From a checkpoint of a small transformer trained on Wikipedia: 9 layers, 6 heads of 64.
Each number is 128 + 32 x the weight over its row's rms, rounded and kept within 0 to 255. Layers, rows and columns count from 0. Numbers have three digits each. The size before them is the row's rms in percent of the matrix's.

# q: layer 5 attention query, 384x384, rms 0.172, rows 266-319, columns 64-127
# k: layer 5 attention key, 384x384, rms 0.17, rows 266-319, columns 64-127
# v: layer 5 attention value, 384x384, rms 0.229, rows 256-301, columns 64-127
# o: layer 5 attention output (transposed), 384x384, rms 0.196, rows 256-301, columns 64-127
q266 103:098076126126184172158144129162123114085110152142145174149101123096074202144129095133132078114138119140130166155089155168130111102111142120112128116126112101094186180140112118096217111097137147
k266 105:163102116206124133137128080135151155114123128151096104090121154042083210174159114140118091138145143157157207148164150133219112109127174131083100177080078097115120128183124159190143130155115132
q267 108:091138105101069119131102121120124137127070201169114133104115139137168138140151164102178137124117187074155086108204100155083180109108104104132201160109121118128087170124089176102096067120196146
k267 108:136109051148099152124109129148089089120138173097149128129129150124164176074171145152157116115148137123142091074130102137119133150122086088104097126134125113138074127063112096132095164149140126
q268 108:152091088161188109096097123125162109127109177128103085104102172133105120131094189153147151087142093117110203163122135091160086155106102168134142119123129115084120167161111156137124108160153077
k268 100:134148116109111096149129107070142179100166155075129124149187111139097165060110122163094107117144155089096194114128073085141135104149156112145065158136125106113068154186071102077156144175130122
q269 104:093100168049080169122152116116136088120118166136120085133132111120107153101114168087133181148100123108144094126134092124149119091089085090119176177096122182171099115119112151103151141074120204
k269 102:068170130132132126104110113138099158182110113172100091165112109162097157177166098174117087188103137131149113104105126080115109180171133151087149187114137197049153136098106147130127142075133135
q270 113:122162117173117136147092145102147092122195108120146075079103148120157129111159138164167177167116127112129147142103182163173063116131153140193109081180140095151170133112131170166162206170122176
k270 109:108140131117126138083120113142141084100150086134095109166126120182112112136126142156184148105087073091065147120099164089167093147181058125088115109167109072156121061142094143188132095157137077
q271 108:132097136134092143166117127137140139071138095142102130123110130145101142127084160079116163187144177131087096176126126159121105157111072090126083023090151140116095151115157148105213130189099189
k271 098:124127144102164136156109103102118119091107118138147126080114160091126146133107135145133191182108160134095120127179135119140099095100112051174139141127130137116101097139188159083213105177050085
q272 104:083151125177195152164137174135162131088050107161109191171162141115102178161098127125170119117106112073141148141137142170208122183090163120081152176113111103171161110120129156123133090135172097
k272 097:115089129169188171133142206116144114138153141150065130138088107108168163104142205128095095146100154072134091067124160106126140162105070099124119170088074161179100106094185150094175086164178114
q273 101:199175070174136158122119112120108202106087154170161082112131135159076169113121127091152155115171095167114202152134161138141201141102166168209151111118084103142156131159102159095123212190091107
k273 107:141162144192132159063108050119138082146132126091143129162132091183111089171099160082196138192131091126163113155122056108142109166161099119169171086152132155148120190221152106143137127144111151
q274 093:096121118116182185125156184128141134115149142176147117134190126175128140155124143099183119152116146137143143146145124130111111187081092151127172078117166101158101119092086141133097163150091171
k274 100:101184118146105144168132163111152132076135124106064086109154150113159183128150126157227144152146128130078131071115101104061156167118103117160178127071193121115158137181127119164119118165182131
q275 115:156102120143104115070159075104107146173167113153114131082092068140141091129182153118089111126151125107144069175131126071151136174146152180107144094120106149145127108178125139137129128115130143
k275 105:066114073154123095166152157100148102129138072151099066124090109202087112167102117107128066154075179039103103201147089145137164142125094173108187090139131118188106140146083117094097105174125084
q276 112:120153095132101127095132116145084070096136165099077102125056096088176120169123124070153120154110126123136082141118139125191132102105013109120117129095077112165131126161148144167027074127106045
k276 108:113056102141108151094083135051160174112058088112136123115133112103178139089077109131138092143114119106160139143132107164136174132113120079187164116120108127104116150145143143156076142200130128
q277 108:124118133164167071097117139123090092056127087145135193124109133166099145103163145147122131106089090053096122161101136110117141094117148147104103139116097078097112131148134143129115117155106073
k277 104:181126101179163142097106149170052068035115137154112125085133172151093081077146113140062086107105170099064183175111132127123121173142139198153099145146086125136174082062149165059126114140116105
q278 119:098167091118088153176122156093127147122147143123141055121069129067147094143086109164144115112128140149119128096164106165200100138099133134165069105118165126113121172147194130148153093123057151
k278 110:134087126078117123155037138109163133058182188126173094076092152146151112114173155098185103135099121221138153135131160133192135093135090167086092135163183162128093116128111078164066116122069097
q279 101:121145120193104170102121157117147206097183115137131121138097182126216110101076139132165114116109126125148100163154108109186118088122116117089141150099154151094140074110104098124147151096153127
k279 105:101090131161137124122118150096146140094167145068077196095133108132147192107075136152126146158165122150105128100133117137118156134070170147124135194070196166138115156093124141073141124094152154
q280 111:123089138154109195114114210112108177196173130093103143147110135100198139154173092136123157149144145195101131143109160144115125078139102155146092083094117076130116140168170151131080084120094179
k280 112:140116115101091144106140136153120167156169168144177108155107164186138172117171062067155164179157148122149151153133123100173090151147127099131099142146106117118207136214184123171101176092162156
q281 093:186109100173096109125125161114051103081117081126129164089124100181170083169094191094124107107101121134137152155187105139116128089104194149184113168184159118090163058114115106112120178154114130
k281 104:125131149157184144123113154101118122125164074111157185120061141146084077151139136128057110148082103069170109135172111147156134094113116170133108175148122178118159095150126055148157153188138129
q282 109:125127127082096107059189133113133136115113118135114108153122117132113133100160069089149087125182177137106152079110156197155067091150162155092126113068169105141145182124112088145125113123141143
k282 106:129155103107072127087166093138122148118156155195199111159128143129119168125082130070194137086101206156169134115097075150203105140144107139119152134084154105102044138103104127182146083125159097
q283 097:118101188145159165162117055148097066079114136150122166118200147102192055105144129155145127056177052115153146171129121118053149040149118148070138132134160120105140187066111136186159127112183141
k283 097:136180099087104137089059097080136163101092091098136119155121118096122162135122142167176134049112096120107114166140075135079116093146105169125130119072113093130128140122122204117117160120138138
q284 102:160178172119153096163103126124147168111153097142098143172114066164121078182109158127110162173133189091155151076124106140068115035101104110147157118155139092037085116102206078091168179153109175
k284 099:114040108138159129147098093153129143104137090147092233115075097139107126129119129109085175104082068122122124130071121224098102106149118117171124140097121097144123067093187153134160083114074184
q285 107:143166122088154146151142168117151146118085124126127140127103143074119169115112097129170117070095168139101155102053155158112098137168138150126160123090137148141139165110063119122140127155118179
k285 105:101153118107135141149121121117102102111105121186123120101132106098221097118108071060131114157120086093102078108102103170104130110141100121108167091142124135084115117139084083212097100084135123
q286 105:135123128121134149126133082217140108110168140087142091155154130061119084156137170083126159102108134117114102099170165071128073134131117142119108147110102100205103114122092057092107105158132086
k286 106:048146141132105104096109119145064125169119112136117080096117143111139104185139118073081170155105070137078133113145071133112084125088190150221060077098116078103063145196124139160124207192119118
q287 105:172139158123126157131186105097185113112151128099146117149176102173121159111119090119132204111124093106135132057103148107168167136140146150102138157163123083115176130119100120138164151168165156
k287 105:116214159121119111116146175163128118114111092172149118167185160123196189126107112144142114143131125070144131135155172114148152155189097071169163123093124137091125113124138096142142125138130101
q288 100:067121147155095114129127117092130132179075133115141060131126074107061121080108208098080088122173086089171057100135126133081150099092130136078135169126053145090089141111073116104101119107099160
k288 106:125140092130152088113119149103146136092171071138161143098107127150118084121084105082142149076172154128125085122065157109144128087157140169083122163115135091176139110095113117138129166130087196
q289 102:135176121129144133128126137173140142100136158141162110194116133174085137098102144139109157193051069157152164095159148095141167124157085151142115100107125155153094144113109150154101056107135126
k289 100:108196105104137130113154129148158158081087105115151167108162100191180125090136098148159139154138175139107158048127129093085170090158147189163101135144134108071170070140095140134081079147111092
q290 106:151123123190128114176120149153125127160154168126104126114072069130161146117110119170113082098139140124114139123056140121112134134125112163135100158120119110113162118082182110179126101077119118
k290 107:062118122067138120164156176129135161173112157150055139137132108124147128148112064196174113096193161198138117159102140160050103084161139145150150064117144050095146121135146061162125122102146184
q291 107:128093100140156150204112111124109141182110148108122165088097135133150174120131154134113088154142175135100096143169157172094148124112159119142174137171139142131123172105194131134205156146187100
k291 102:115145131128165159103077165162192160119136133123151074132165093147098118070104149127126159138119125151141111133092177152132143112130088103218150107108153147145114136160140134121137169072124091
q292 115:119118102118153165114144125165113122129144156120131143139102094142179117120121084143108072103160147134156178155157098207114136127126164188131126080147151149097150059110165076162153108086086116
k292 107:080121111155096129122101125153152152162101135155139189108064097105096137150112157142173094117085156197152113184085121112127119090128151148091115095149117128201161150126123068160117138112141159
q293 095:155161113077107125117150162139087148132131120132138121100141196073100149146147132142078108092107166067133101146100104148070182114107091180094099236127152112107147082118073049136120137137152129
k293 103:148090088112121112100171167108109118181137104119137141133156163118085134129139157169119088195202180115082147116157124164066111166167158090171147145124086085092081138086144061116118146137139142
q294 104:167093139088163191195126074099127142128101126102157156154094126136168111085127181184096159177219109122162198080140168149136170177148148124196116141164154128091146136177139076195109164120086157
k294 103:133154121105127124174141079120136137133091176112132138095087080093116125079169135126130145121144111138145162073113169096139125119147190072133160133160169139156177093175211156194153102145122164
q295 107:150037040124163091104120168119145104106125068142078174159104102174078146096144122113080093140061147123127164133117183126146133128108104097063115084108097156087117115121126139129137134130118128
k295 106:063090121113098119097133154112171104104169125108172107129038134122148163109123126120045099165084153081134103178093181142188102172122114092066081097111102145188142109100107132139133124133139090
q296 101:160134151168172110137153057121114110146094095078142140145156075128042171139186088081132110142087126094143083123127139089123128138095073119163181130117144173079109164180055130113148185150086114
k296 104:090123136174160184158127139151101151133089099180130127143116149176131148103114133084146154078184112124155158075173129150136149131131121109178121083170099096128116126143147136111165097137182075
q297 108:122158133160147118132099106138100153172152138102186102115159115186110175153114108038116200128121125167109160152082057139108153098070123084091161156132109087117128124167184140125108152088094140
k297 107:085119112197112096134097117100114096150124069110147172147144126195118135164181113126154158114104140146150161126138087130201146094073130103152125170133174093110107159116131113137144139146118068
q298 108:137179138136107183159142162137143146130140153091149148120114098137193109121178095115074123158135126133113117108152183184122168107116145124124147112109124159094142176113121080160174081116099122
k298 104:171161128090059141096154183117111115149108110140128145126140113133147081175127142124097140171128153095064091170102152093180137137120148104116135146156090076121153081155183206156108168140117144
q299 109:119132116151164109139195083119139093141150135111106107136143118118094105148143102151083121123067109199172160106177143103107129182091113162106146114090159105121121118181132167115104101151077150
k299 105:122148107128115111114073102188143085103138131137138086144127156095145087139063131082156073089132102138131147132152175176128109128086126152128086101144127068123173138148143152156175100131073122
q300 103:120128139127109095198148120164132117137148109125185104143108127074171135144118119096103147161113137175141165184084188121097176134117136142175100041127154093188161127177092062114142131152113127
k300 101:144167150142105147109157116138095078112155131105158092121098120088054113193150104079167157117176100136169148108110120126097165120138156113195114072146120132142076101148140095138096134122032088
q301 103:112178095140141113179118149098157121104115105125156117132148134176153085121109124160118134056123129103167094084076112158178133087111112134118123040149106154203158121083137175099184124134152051
k301 104:115146134118104117145175143161162102138099054123131127156123078169170137123094124101091165171103130179162107117147145143154128104146127094154105142148093191158109092120153177124180087093071133
q302 101:161135170142114126122182158127181100131096125131154069174128084142150165211141163133137148150206154127142107152174146137122145172069133089124124076117143144160122112152124119158094060170121104
k302 102:138098116112061165151131104108072136172179159143156151055132093154131112144114192134130098137171160181162185135165084111078090134151153119096164154110144169177137081183132139069077115145127094
q303 108:137168096083133144158137101107153070119141115114172191153101095143120157075108155096094175154102122127136129125075132160168154086082122129075146142119152132122148143113173097139107103065114112
k303 109:119149177157149131108129113129085104128154099090131145158153094138073123069110118130133108124145120124109138150122087164157119115135121102072145096132112131175165155145157156183142166116136138
q304 104:097164131118147095089161152150114110097123158161097044136111115112093114118106122129163126132128149162130153089145111104115140121125140149172122134091140095098142089167137218116178161168127191
k304 103:186209132152083114110166094071090129152116139130122098150136168139145074102087081164096124141141124172095143144132097114108087096158110157156148140094207091117123133132172056135110186135093123
q305 105:162090084106174071122120155045097117129147113148157151099102133122093120130116218123120122089176127164166090119147100151154138132164096138119137123164088156144121096080041107074159112098098124
k305 108:136173087117098128163108133102140145082113069160131153173157118123153176097119079151121072090135140133159169078059104157181174190173120151162152155095040203188174130093161102074098114129074113
q306 109:144106141135090092165136146136165124134207104127201161191111150117157089117143058168102085127151103105137150155115093082127106066163151122127067126132179192139166179147157110196156152126098046
k306 100:156136076107076110120167173133100101140072100080104175135143150159055161124178121151089101113123162167113121124122126067150211122123130103141122094109094128138097134116113094111128138029103113
q307 100:159128131092116112064130132129155110097141123128195149084166143144158134175152140140150139118121135163141197173105115183142126152062106060111153074106078098111118145106095118126115095138155077
k307 100:054130142086098143131124128110161113180126130159114131143146169152073138156127068124050114098131117143190196085142096104090196143064122176135144110075085138137110144150127147120227065048117072
q308 105:157087100183131099171170150114102144177176105110145106139091189099118171199182112092147165139071108188098126151137079145110131195089118149142109124147101137137186116100175181111089105130122096
k308 102:135134145137128172138147145173137183156111081162140138129070064121144209160134129124099096147167119125146155104131140162151133151094121220125119098155126152109098136163144139127109136115174158
q309 110:139123137090163133111087079092084127136081153136135157116124055148113105182183104167104144133111106136148108132151117176120112102124065104092205142115121123120120081104165192170183098117152159
k309 103:189145103112202121172095059120136159140134114133216136145118085102162138096120080181126139128142109170074120112153152128094104104090137127180143061128112139017150143140138177085154101115076056
q310 110:129086143092103170107171178111136164171174134178182095127103108119127191170133142115132104103170140137134144148085135180152139109140157159102148146131117161148131080172122142090114138172076151
k310 111:072117151166102228139191107115142178168111127128157142145146169127110107144100144108108138093134096111123136118102172128174113142143107140132149110139133098105112118161149179126098107131136140
q311 109:094107117133109132119142152113116161167146136135102219046131164137152169126135100155185171125110144164093155124151122139146083158121109070191123128143099150155084093081121114127127124065174111
k311 104:129158141108157089161097162134106107144121105117187093118087114108098147176143148149149149155175109168153122121087173138107179116147094094203120126115156099141091112096111127125095128117220103
q312 110:144153130105134150101135140101109120164226107056106071145113176143172128105130117097104118149111129105108108115133155125137162165167142140158123198183103137158183150129144097141047155076113137
k312 107:175173152162134145093131135135117162111138099117137050096141135163138139133080185120110102124117149067068085151120137117158091093123193155062179188168133158120157093164129103066114094133156129
q313 098:111127137102106091126164111142118097114199115082164121107096146134150137120122127197098110142095135135097161153132184091109106116131176119188090130097120132139122164141154104129150095117121144
k313 100:159142108122069081098123126133138114095143095084164106085162096112145072129085117126182133111106167171137103121064223123105143160152199135134098116109073110175102084135110070065130134121129155
q314 104:193113110089099120106102120138091170105084148139179133084137109193166120136174105128123061142120115095062199114123142139106091102169074107130112115117149149107187140123103074126103091178132186
k314 108:172060113120117130091139105104124170108124196102144083159138112151103102173156109130123063223104133080118163172113139159094106126058148145075116175138142156104087091140110100086083140109125135
q315 099:132139150110151102119154107103148157166159215150143111138105142165111116174129092140161170099132117122187144115135163100159100076108137114152124142140147166117122121108191161136084152102095068
k315 100:158090138084110124149115120083135142114125089130148125136106121129148168139086129136116184161112098119210108175140071089128140160122118137099135140144150172130162092167151166083160183153076137
q316 099:132146088153143139078110167134173095179141186174110101137120129082133123121129208100141156158120069096147144147124183080154079107140132151130201122128137126090158133092186135077104093125148138
k316 103:139198172111121107136127114164147160170138106094110061091092152108065138173141069116135112168057105110162140149100130130180156159093135173101183197167108136126204147133152145097184180176145117
q317 104:154118121127063185097085075117095185147115126104137180163168136105112154163134090115189088113151116167121178115121131087070129136115129119084130087157066083128156136138121141167033148100125153
k317 096:167079089106168135124170113098132163128142157116154203129135127140161158165110131113180185095162040161148116134098096115121109092129093140129151067145118149120132174123115143192170165180076139
q318 107:102125106124073154135107132137151111167145160131137164100160074117153137150136107129065113119046130105143126131104085095172161163164179176105120111160074149209124105152095134138098176105057170
k318 102:081139182109085107102098135108140124144062148116203153151171127176144154134175106095113153072171115134113166136194159111143151072134151163098109129165146073093161175055121111097076158139093114
q319 099:100036166106135139044138118084107168150139113076140095124146147092083093157168152105166121146160107101154095155120166166055154134116157152138138109122113175172130151174140101161146130095105201
k319 105:093126122075095107082194141078092129092148153084127075120099122129145075111103134148126142142077120142143129142080156075099043073108121157131158185124186141117095142108156163175141157160109158
v256 099:133120159128082144116118150091114161120125130119165054047112155170140172156119117167061114068133082116116107116155147094121146105128157131220138149140104062089167108113116104084109148100132149
o256 101:169154143096180099153115191138095142154147148140125134175124114115060130074150147154077147180168139144171160163086181135148172144106200110128141130150147159158178120158174103107128131103080119
v257 106:173131137113157087094147107127158139114162173118165133161123070096166103070128145128170160113103138133106135162170092106100140094142117091102143121182160161142097145073128099167175070161185088
o257 099:102175093138125188109109135081136091077085139109103151103097141113154138161153113188109113199109055106139087148147188162170112152142175069141122171124163126180162137144155179151104130096148131
v258 102:182151109047194141155112155140139112149142157068144093112146056162134134144113134144180116135112118087112087165131132098179069143129146139130185131106189127161133162111126157094161111123182119
o258 101:131172133122100139116105103169053068081184098138194132091144120141082100119137106138161128122154131171163114120150113125153124126080133116149099160121100168106119104104118178165125143103112093
v259 096:109192130134122140114100162112122156132141168146103100083141092151125169160114120131090156134064121111157125141117116098102085156140114098115178163098129114143113133089088131173135153110127102
o259 098:132112091125131148155154174133101147133088173132135117113153092126152136181139022125107173092121152137149165108104162174102147156118130095103099127069166194124090161116190132088134135113152131
v260 098:056117118130169174116137126114108104071117112201150152151146121063158119073088121123153104102130174119120102115181130086139092177126155077131173130116096103074098143131170153157124110164128064
o260 100:172129142107119121159082163153071099145136105166152132090177122082136142132159124124121134149076080095122099126054192131129139131098097147131101145081125132159163091085136119090099119114112085
v261 105:139077108162071142087071087161166135157091067115149157138145173137136114148135147171140131139129160146110144083106150100176156126165149101139093153202135098168126074135163110154127093153180125
o261 100:124196113136141150125127159110094081227083150116084104092087104146122124090205131092093077175156110125134035162152105159066196200088084168087161123131109094143130130121140146127131119110138161
v262 093:135108139114107090158119138115096089136114104085163081150128134145155113067063139161155101167150041176099123068116146120099083160124146185169152119156102072195151119142130168109167159166099130
o262 093:143121049135130150150210179135194148144143148107105119147114114103113128097128146159127136134092154163093104114142074094165143145126077138110123133182109152144160166146116058154151094042107122
v263 106:092139129167074149108166146111163133100130151214097083166156167107129109144145117144134149133150116145117117109110109150139118139104211053078133130158179126126142113128089085081213125128160116
o263 099:164104163112136090127088170117138192112174096109117107096131132134119109167105141122164136164110080097130126123149142110120137091075135169150181168040135126164121211155133123149105119156160208
v264 097:135121122149174164103129064152113136110114127110154043121157135125151105069118135139132142151162091078156151152179124128097142138147126087126142073102155164110106124145145133130094135151105146
o264 098:145190129152171096109118137109155142105129143160133143160123132041069174108115090139173196090137117113142121131090117130087128093137114100157067129117071125094123139116138098142108099136142100
v265 095:149128097110157158094134123124206105068164137101143135124140076077159076151098154097127111171098095127141150140129106150149101176078080142077158082125199139139085106107089070183157104196133087
o265 090:161146134147129121125089139173105110152130111147063116137185142138143131097109146119107156141135137153102132126120164078200147098240189121136082091115138168108174073110133075111155132107065162
v266 093:137045107142193077162153100139159060103097115119101153161156168114089209144164089098139080175223124103118100121145168120121115121093144069157148076136151117096187167154136130128169200137164101
o266 098:109146149098057166107121096105096116186098118123116180141057119105076120149102117151079166130134149153143120172099120063079161134120118133125056151133124087058146119118115064079111096156138132
v267 094:117122099164153123144180153094145110080109182088102113130085068171091126160198118095085146175115133126121104133151108161077100184119107161214147118124186217193162075108123139131133114140090107
o267 096:131116158051115139093125136151114143182162114163112171153111165095118151073098134134119150145098116101112177109119118125117081078128151133057096123090123101105136121145126128050171115158136128
v268 097:109114155124123059113082166168118169094142175077203117150100136220160111131174107143103155176167141111117142111146178105074117155179188109042107155143164085111167129109089170142159104122111175
o268 099:111167121147062221132082176123150084157142159152142088088090159068218147122119102166094112111124106141122089160097130122139166117109116137128140100141115100115129107168124145154108135157155148
v269 108:098113049101055147151145191079107120120131148075110167090129121154107165180124180141136112180122107094115135122149073136126162136082182139148150158109168072080140211099112123129153123178136173
o269 103:113184072094102073151049135159154066141154126097098127143126140185146103085113059105081177098120085134170095152147116079158092119114182161146144108164097114134159098092166091087097106124112149
v270 100:128069125103111136098129177111101186155140152111112133123137113131200057166140114178147109110138140111107109148129121131142127171103150143174114136148174076079126163118114105133095087061130063
o270 101:086199115148108139134155158130065185112108184119147082111142080113162177139123098142114161065085098155164107194168149115171077147155090147100125067098121088191096131134140223098172117119118144
v271 104:113092124147135084131154130102121110143068071159154148133110188148186160177123140182068134142156100126158159174108095115115110084093135160109088139150069099091099102114156120091107120158134121
o271 100:102139112106167191109185117123023103148161156140088077121098103111060161138165144113210099123208117108148070034097106106133115120149138084147156127174119145147135095173178156147074140093111144
v272 094:140160154143112111155170105127089083124078159124103092197094100127177081108107105189125139136106102108134153178141142211186146094164174075160182137104091150104142170172171157186124203127156137
o272 099:183143071154101110099112135131137146132129060159157197138134106103126193183187134083123125141139141140168157126104126134092115128125094135168130173142126129131140126134154100099154099139165115
v273 090:151152104089148124153094090083109115160155134067141119101081168117162099114107101150126111113080138104126215145080114086177145100143116052167134077103151094113191100070169112134155102169122200
o273 095:192188178119154155157137110146137147098076074191129158174106082143096149119148117096059161116132120088148132118162113175160088132162122246168168181205073112106154138156116101135139169118175126
v274 102:170140147081162157099141167126099128125164155115188171125109127143227117093115111115144130149116099129086119133112117176166148104137092159125095103109131154221123094089196124150064148099124173
o274 102:129103109176168043170122090103139076113121112140142126109178103192167141098123109125091105111158174158147088110178140130113131175192154125132120119169148124157089179102067098102095085151121110
v275 096:116093143134072105177117134118131068178097146104126145131132180062163186127128091118197108155151140125125125131176140126124116135121153191169162109102131113176116064137146151116140207115156223
o275 096:174095075089180112119115097145135112116129150114163173091119125125121130124093131163055119101109130126088153144088137112157130055225177130096121088181132147089083107110109049162078169107062097
v276 094:132135079149220108114134184141130050134124160054157117121107098076109101127143128157125178135131125109172165129186186133085101142152156106069124147137118192175148138109101112119144129090109103
o276 099:106126137124137100161145126109152186104100097111043075143146136125122143127155134128100158146099107087090069049122141142173147153105142148124134124090135137179084178147171119194116104128138147
v277 099:111174085142115133188128117099169119080164083168133177124120068097173075087119126105123094113116161154084128169108089229077091205078125065184099092165139118173168100177093109151168125122139087
o277 101:140111156146120131085184146228110152100092094058078148089112149130170176117136095093078107120092185135087101159127055089140174103165171126121123084104124089152134157097115132058141115156084133
v278 096:119135121125122145093179116075139113123166165132191126116139093139152124106176184153161086135163148142131111145045094124215127097144146117077077136150155132092076126132148184147207054095094137
o278 103:104195182159114161170123124133112173142154148148143154210152166100111125174107125167134105098046076148133066066111139135101156179176148162083155194161121153147107079123092086102108121180042122
v279 095:140154139110157155154124153130074134133120081154119153137090143147182073092110098127140159123112140122128068075155084109158140178143124068104180135161156174167120107067119119104089139123173123
o279 096:084089178054082098080143140125118131168102165096143098092089141122169100071146126089187121117153102157068126112132159080107099129129114137061090156193145087129140189158149120173125109122082125
v280 098:109193138103183141121168105164066140145132124146173135157123074119113128118142089140123087095126128177138157158150159130188149159097047103089104128167139066120117077072177130142148118140069110
o280 104:114115153132071134156148072125143085146067123175096100089140130123126096124124116085169132157124120143109086129087149113104159125094116081103136143085127124140136129198121129161146146174143117
v281 097:138083191140083150178107115130177162151111064131145114148131133129114155134158130129146077142153082151080136126094160177170158128226171161148097118165118168129150095125081155161077088105086135
o281 100:150158161185149122140097144143092059155181176114109075122112192141085128174113139170089115146144123072096129151145137046102119165137066090125114111162122110093050096124155125108148085136115131
v282 100:088104152121122125107132150117141108141159141139118191095105099151101163119158134093139076103100133097089135092113065125111123080088162178151112118141085126137143119116157118102119171107096144
o282 100:106099174116138158098094120106114104166101106154116132169148090146098103081163130147134128086117120100089135102080138162122207092198108120073149173111196144135151041117137160164150128202091166
v283 100:113137135079163082143114155107098130171144099152175132141144164133145070151135171143087084083083151157145125088124160106155132164171090151142122152125155188122101071127081131086127016096088087
o283 098:121141129160184129105117130078156130129092122071048114166178135131131156086132099132172106153074072174136095132098108160148149125140180194156151109158090118110138159175162131158170137138111174
v284 105:139100179136065127181092132140147128148111170091175123098092096130136085152099121160121115119195174103138139160124113133094133094136091154102031155073106109079103080136046160127089138127090101
o284 100:057127133136120142105136074155112135131136078114111187089096158169120185085153111140074086143130114093090095114152088111124165143082175051134146095179115179132158091118163103167134121104188135
v285 097:125162216154138128127200091136166149114125164088070119132154142114089117147114148091121093122156074110123143101095169095175162134120110133168140098098132104096152080055111126191117151134150120
o285 100:141147050105183187097133192039074094109143149131135164175079120125133116101097148150124094145155152145110131135116124137135145115114124112179143119102137159081129084154148087126136134189053174
v286 107:147152086155160158141139120172093209158094150104181119127097144112126153109159072162076171133142148085095132153168109162138089135124085134090145107074123128059127091110160160129120120075106153
o286 104:132180161115152162110117132124117116150210163166091149091156144139127103101179159137213107091106146092158129067118169121104141162113171151196112159194120073154119123193112152156138104136130129
v287 097:149125102122184156128112127069161085086167122148102158116205092068114145126168122103119144122116156182142078156142132132138019166127109091124099115148108128088057146085082104156071154163152127
o287 098:141119162084083111155126144127047134144075124134107075139136183148106152187043194115146102155106058124089130114132158123152166098139255148101132101105136109099162109083132129116121060119153066
v288 097:129144147173133111127161150176108204100069164113134048136108119089131146104120130154156152148115199086109152116104101160139110074110149105111113092131109102122207145163140120073096194168151174
o288 101:142119118151127159153103126069181140123102127094143151118134100097144172119170125112133144142131148108118128143156101122099138173161117140148104148076134177171135156161117136158146077151094124
v289 101:094131123109108106071085136127158114196126157127092145094093112135111160097141124141087073093171095145099157129141076087132109147174053189104120111149128095083113121189126106124197142117098110
o289 102:154130143139132192119149121108110145111135109184143100059148095115104144086093177090123191200141146147159140133095153093102116110171186096134196135132131138171122137170133122104136115166193114
v290 105:062124101144151072156136184124093147097157144084175105110141125142201080125107118143114113152075162065175150139112076149145145181140110115123117126144074150086065193115118119089087065053076122
o290 102:107131095105124128115119112107157111062132109132075134094190104165110071095135143176119158118115113162113122132178176106147172086111117154096156089107146103116145089094073151160087162125115111
v291 104:100069159124092151115105157159128171074124164131141132127121107089185085094082138087181132081191097140174128133152113133147158067098120156172161128114116137127072084119141109145071083096148126
o291 103:141146149100136112197186130118115113106174072110119122121188208084089137108144093127074143090117130139143102132171132124069117131138110105120064085136141127143151117154125110103110129134096121
v292 103:108140149112048165169089132147112157167126126099154076130173166098139171110086125211195108143169161058091157043119063095154078146060141133110143133095143144101113023147116149136136097053113145
o292 097:129123204145160127124166096109120187168165129172153130145108086176130108177185153135178123082140149174134130117091174146091169132180105139149141109200145117157162138130156163162164178164181160
v293 096:117149182159104170127138124074080126116106110092136129133114118128163124120168142166106093089138155107076097130108138128134113070104152114132106128141101113146126112060148121136129124112131179
o293 099:125184144120094141136108143150138069137118068100125177089087112111136110128080105136131182135139120098071091145132125121054121146181163118082138130095184156119134116182155134124091128138132079
v294 098:149110132113146174129207136131124138097128115089105146124097092114124089141155119103157158143116172115151108147134134175186104151164093110154062089151121098174167146097158127106122053131109101
o294 099:135134114192077125094155215162112106117127133126132084082128120151099192157134110119109170157152121097105108072111125106127117117155194099124123140129105191103096143198100154128176112132142171
v295 096:171080098186149090136196135128163122148165089071085138096144123101171110131113118111103088102200152198139160125186148087145111179141129102178120118118124173066089076149092119096068158190198096
o295 098:121053197197110162177154115021144126091132139101098152131138082076132168102062142118124114109105109138127086190172063145153104078134148114171095113062132136128143140135158110125140143120096105
v296 097:130162105095128087112091158101055127123139162140079133075073134151141137108180149097142144111145134102110068169090114109149189050033052149159186086139134165167145142045141126106119115082134110
o296 101:186081107106160125167172116158125185120122130144159115203135085113147101104142108138090134134127103186144134111246154157166093116159131130119117141099133150161162176182125169176115115110151163
v297 089:078195113157138153026137142126101143139103081097114170133152111165145073111112149133111125114112123138114176134092101090122064193164202137109105153150153148116109049128066136155118117154157185
o297 094:128104126086134146148107113106161162143105146149119116152100086101082141162092143216114176144157106145122118112142137197147083119122183116120107193115128153149160094121212180105157112147100055
v298 108:110155098136071168119137169166095180146166100131131124146116118107099120123099145140103139142152117117106132055121138132170068142061156139121133135111149119167122139163117144166107153095112111
o298 104:126142106152135102057109143125133127135120152143153091120131088186081212099137123119132130023089123063095124179136197152159159126145070111089064111150123158156074155106112114101130115120085107
v299 104:087132139138130093145067177098155131103179175131106118133135125085133117111121168129145167055123055152168141191097136141130135124102149112150184197142084072094096136083174138154129134119161132
o299 098:085159116168145154106123163118093138115116138096087170168180133145185109130135097115210109145125118155114141126161125124194122127137098096070157114051173142117201195143124204126102195130122152
v300 101:111173150141157164111089057141130140071140166102135179142149115115191104144149120143189111112068172088147093131154135112108135144119188098107138091113092123123147124137158141182109127171193117
o300 098:161140133107068113150114134117131151156154146130079092120135142117151106064182062133142121138194125074127115052081142139068161160115147141118125084152122094133162128122151114076115105134126148
v301 103:111112126106147155085141047107156078114179124054138120082084148139174108066167141151181127111101077095155150159088160104130159143171108118149179139104059091164123163149180131077150151160148126
o301 098:180143126235153132146105121129124077117076073146136152124109149127144094068076150141104096072152130106167161145132095099199087125159156134140115149184130132169071143121117134160101095109086116